config.yaml
n_head: 6
n_kv_head: 6
attn_scale: 0.196
weight_decay: 0.031
decay_fraction: 0.745
dataset: "wikipedia_en"
Each number is 200 + 20 x the weight over its row's rms, rounded and kept within 0 to 999. Layers, rows and columns count from 0. The size before them is the row's rms in percent of the matrix's.

# layer 2 MLP down (transposed), 768x192, rms 0.068, rows 496-506, columns 128-191
106,177,218,207,165,219,195,164,216,211,200,183,183,190,190,205,202,211,155,207,174,207,185,205,211,210,203,236,216,211,211,191,200,200,186,194,194,189,225,181,219,203,207,195,228,207,232,148,189,145,195,227,193,221,224,196,227,195,170,214,187,167,213,213,230
101,231,184,208,214,183,186,196,193,197,190,227,192,179,216,228,199,220,208,174,202,205,195,199,248,210,216,214,198,187,208,223,200,171,199,185,237,216,190,163,237,236,197,207,220,218,179,209,163,225,198,172,164,227,212,180,200,212,175,156,195,214,218,211,191
104,181,184,217,187,178,217,140,201,231,219,211,180,195,234,236,192,182,216,170,191,213,229,188,184,220,182,208,164,198,184,189,205,182,200,215,197,195,249,182,198,219,179,218,211,223,185,163,198,194,170,173,174,180,197,231,228,219,194,180,201,236,195,222,206
094,183,188,204,185,233,230,222,212,186,183,188,173,226,164,174,203,197,157,175,216,200,223,215,207,198,211,230,208,216,175,210,227,238,196,166,163,201,175,198,198,163,210,199,194,185,203,203,179,195,211,202,208,236,198,252,229,186,188,186,206,226,210,199,205
105,181,218,172,218,183,170,233,199,197,235,214,182,180,228,211,197,196,195,165,178,168,233,190,187,176,177,229,176,171,190,221,201,188,172,203,219,213,177,188,219,186,181,185,216,194,197,227,194,177,187,226,243,210,231,228,222,194,205,213,183,225,218,190,155
092,228,186,223,208,171,184,178,201,200,234,184,175,202,196,154,190,225,230,196,215,175,222,171,171,194,177,188,205,159,199,227,221,249,224,199,186,190,202,208,165,217,199,198,202,227,207,211,202,166,195,182,183,205,206,158,224,189,199,192,212,240,196,185,203
100,202,209,189,183,204,201,208,216,168,203,187,215,184,198,193,170,181,188,222,202,226,206,206,202,199,161,159,173,171,206,215,206,193,206,198,211,201,220,168,203,197,173,192,207,190,186,213,166,240,254,155,181,208,203,236,205,187,238,219,191,174,214,170,221
090,192,203,198,204,218,213,224,173,199,208,172,196,212,201,217,201,213,221,206,208,194,199,197,172,200,183,216,195,224,197,219,214,199,204,181,179,200,210,202,215,196,188,236,219,196,197,188,227,172,194,175,199,224,168,179,233,198,185,212,183,241,203,211,169
106,225,212,220,199,225,192,199,203,198,225,202,160,175,196,198,192,218,203,186,215,188,229,214,198,202,203,223,200,200,203,223,183,239,178,198,184,204,192,252,212,220,191,198,221,212,201,214,175,237,200,199,206,212,204,205,198,204,183,211,195,189,209,202,157
110,172,187,177,219,215,212,184,206,211,174,200,236,197,225,209,194,172,210,166,226,191,225,196,204,198,230,174,200,179,189,231,200,177,218,168,170,213,171,212,200,181,218,172,238,184,191,228,164,219,187,216,202,220,212,186,191,231,169,219,169,219,208,215,154
098,208,198,203,178,187,186,171,165,197,228,202,195,209,223,216,205,183,188,199,215,227,224,216,193,222,200,226,181,190,197,186,212,213,181,227,165,198,166,183,186,214,192,169,202,198,180,210,196,215,208,199,238,213,192,155,215,229,215,232,201,193,178,223,221
# layer 2 MLP up, 768x192, rms 0.14, rows 497-507, columns 128-191
104,216,180,204,187,202,210,237,185,188,224,211,171,176,177,178,198,216,191,223,227,218,158,188,235,237,187,185,216,215,188,199,189,200,173,175,193,206,208,171,222,213,207,206,193,191,203,245,154,192,211,224,202,199,225,174,214,206,190,172,211,198,216,208,188
100,214,188,224,181,232,246,164,212,228,235,206,229,187,202,245,183,221,188,172,177,216,238,171,224,200,175,219,186,168,212,194,181,171,207,229,244,194,189,181,188,199,198,163,171,233,174,211,181,194,208,170,208,213,222,183,203,218,175,209,204,201,167,183,202
093,194,189,192,176,193,203,225,258,209,175,197,220,247,205,194,197,220,208,160,212,211,176,175,199,203,182,164,190,215,222,208,187,224,203,234,208,161,199,202,175,181,189,179,227,204,204,185,178,196,243,186,153,201,211,194,167,204,183,166,184,218,230,195,231
105,223,186,196,187,177,183,224,186,208,208,215,197,188,208,189,250,185,190,169,194,245,183,212,207,203,178,231,185,206,172,235,204,192,185,143,226,202,183,182,230,216,197,177,213,224,177,200,183,209,203,205,217,219,209,208,199,206,184,180,167,172,225,195,208
086,228,197,200,215,196,223,185,174,209,211,207,188,206,211,186,228,214,215,167,221,180,227,188,195,225,180,181,193,171,217,219,229,227,187,211,159,192,203,206,182,206,175,217,187,216,185,208,222,182,230,185,189,164,219,164,181,215,195,200,233,221,219,153,199
101,199,171,157,184,199,194,221,238,179,189,166,191,196,175,206,164,229,205,173,206,235,204,185,180,193,197,203,202,201,219,187,230,225,171,188,199,197,206,201,190,215,187,221,197,194,227,197,200,190,217,172,205,202,193,224,213,185,228,209,207,209,192,188,189
087,172,242,157,210,204,211,223,182,221,197,196,198,220,206,207,215,223,237,216,193,182,197,194,197,203,192,186,157,193,198,201,197,187,179,227,205,206,219,218,218,220,169,176,222,165,203,167,189,216,213,208,177,196,207,186,209,220,204,205,195,216,201,204,198
099,176,195,215,237,212,214,188,219,180,199,219,232,202,205,202,188,228,196,238,195,203,170,201,232,206,230,207,221,188,235,158,165,190,203,201,188,167,197,190,187,201,179,185,218,228,179,202,208,194,167,201,209,208,222,198,184,234,234,224,195,212,202,176,226
109,185,191,217,236,211,235,169,232,178,230,161,202,187,242,181,181,205,170,238,230,214,183,181,194,187,202,179,181,211,208,202,178,193,229,164,198,169,192,190,201,200,190,205,195,212,196,207,235,189,193,243,202,220,201,190,210,235,195,205,178,205,178,188,245
101,194,177,199,199,195,178,218,224,212,258,221,197,199,218,192,228,187,203,175,206,229,209,198,192,207,214,224,223,184,224,197,238,201,232,180,170,205,192,202,199,231,204,187,195,180,196,213,208,190,209,218,190,205,205,215,189,189,191,189,182,217,186,203,171
080,188,235,216,184,196,172,204,208,186,210,190,195,182,203,242,163,216,184,231,209,203,213,202,248,198,188,230,219,226,215,179,190,174,217,197,167,261,195,182,221,216,185,192,224,187,182,194,198,203,203,238,185,210,185,232,198,224,210,177,214,165,189,248,185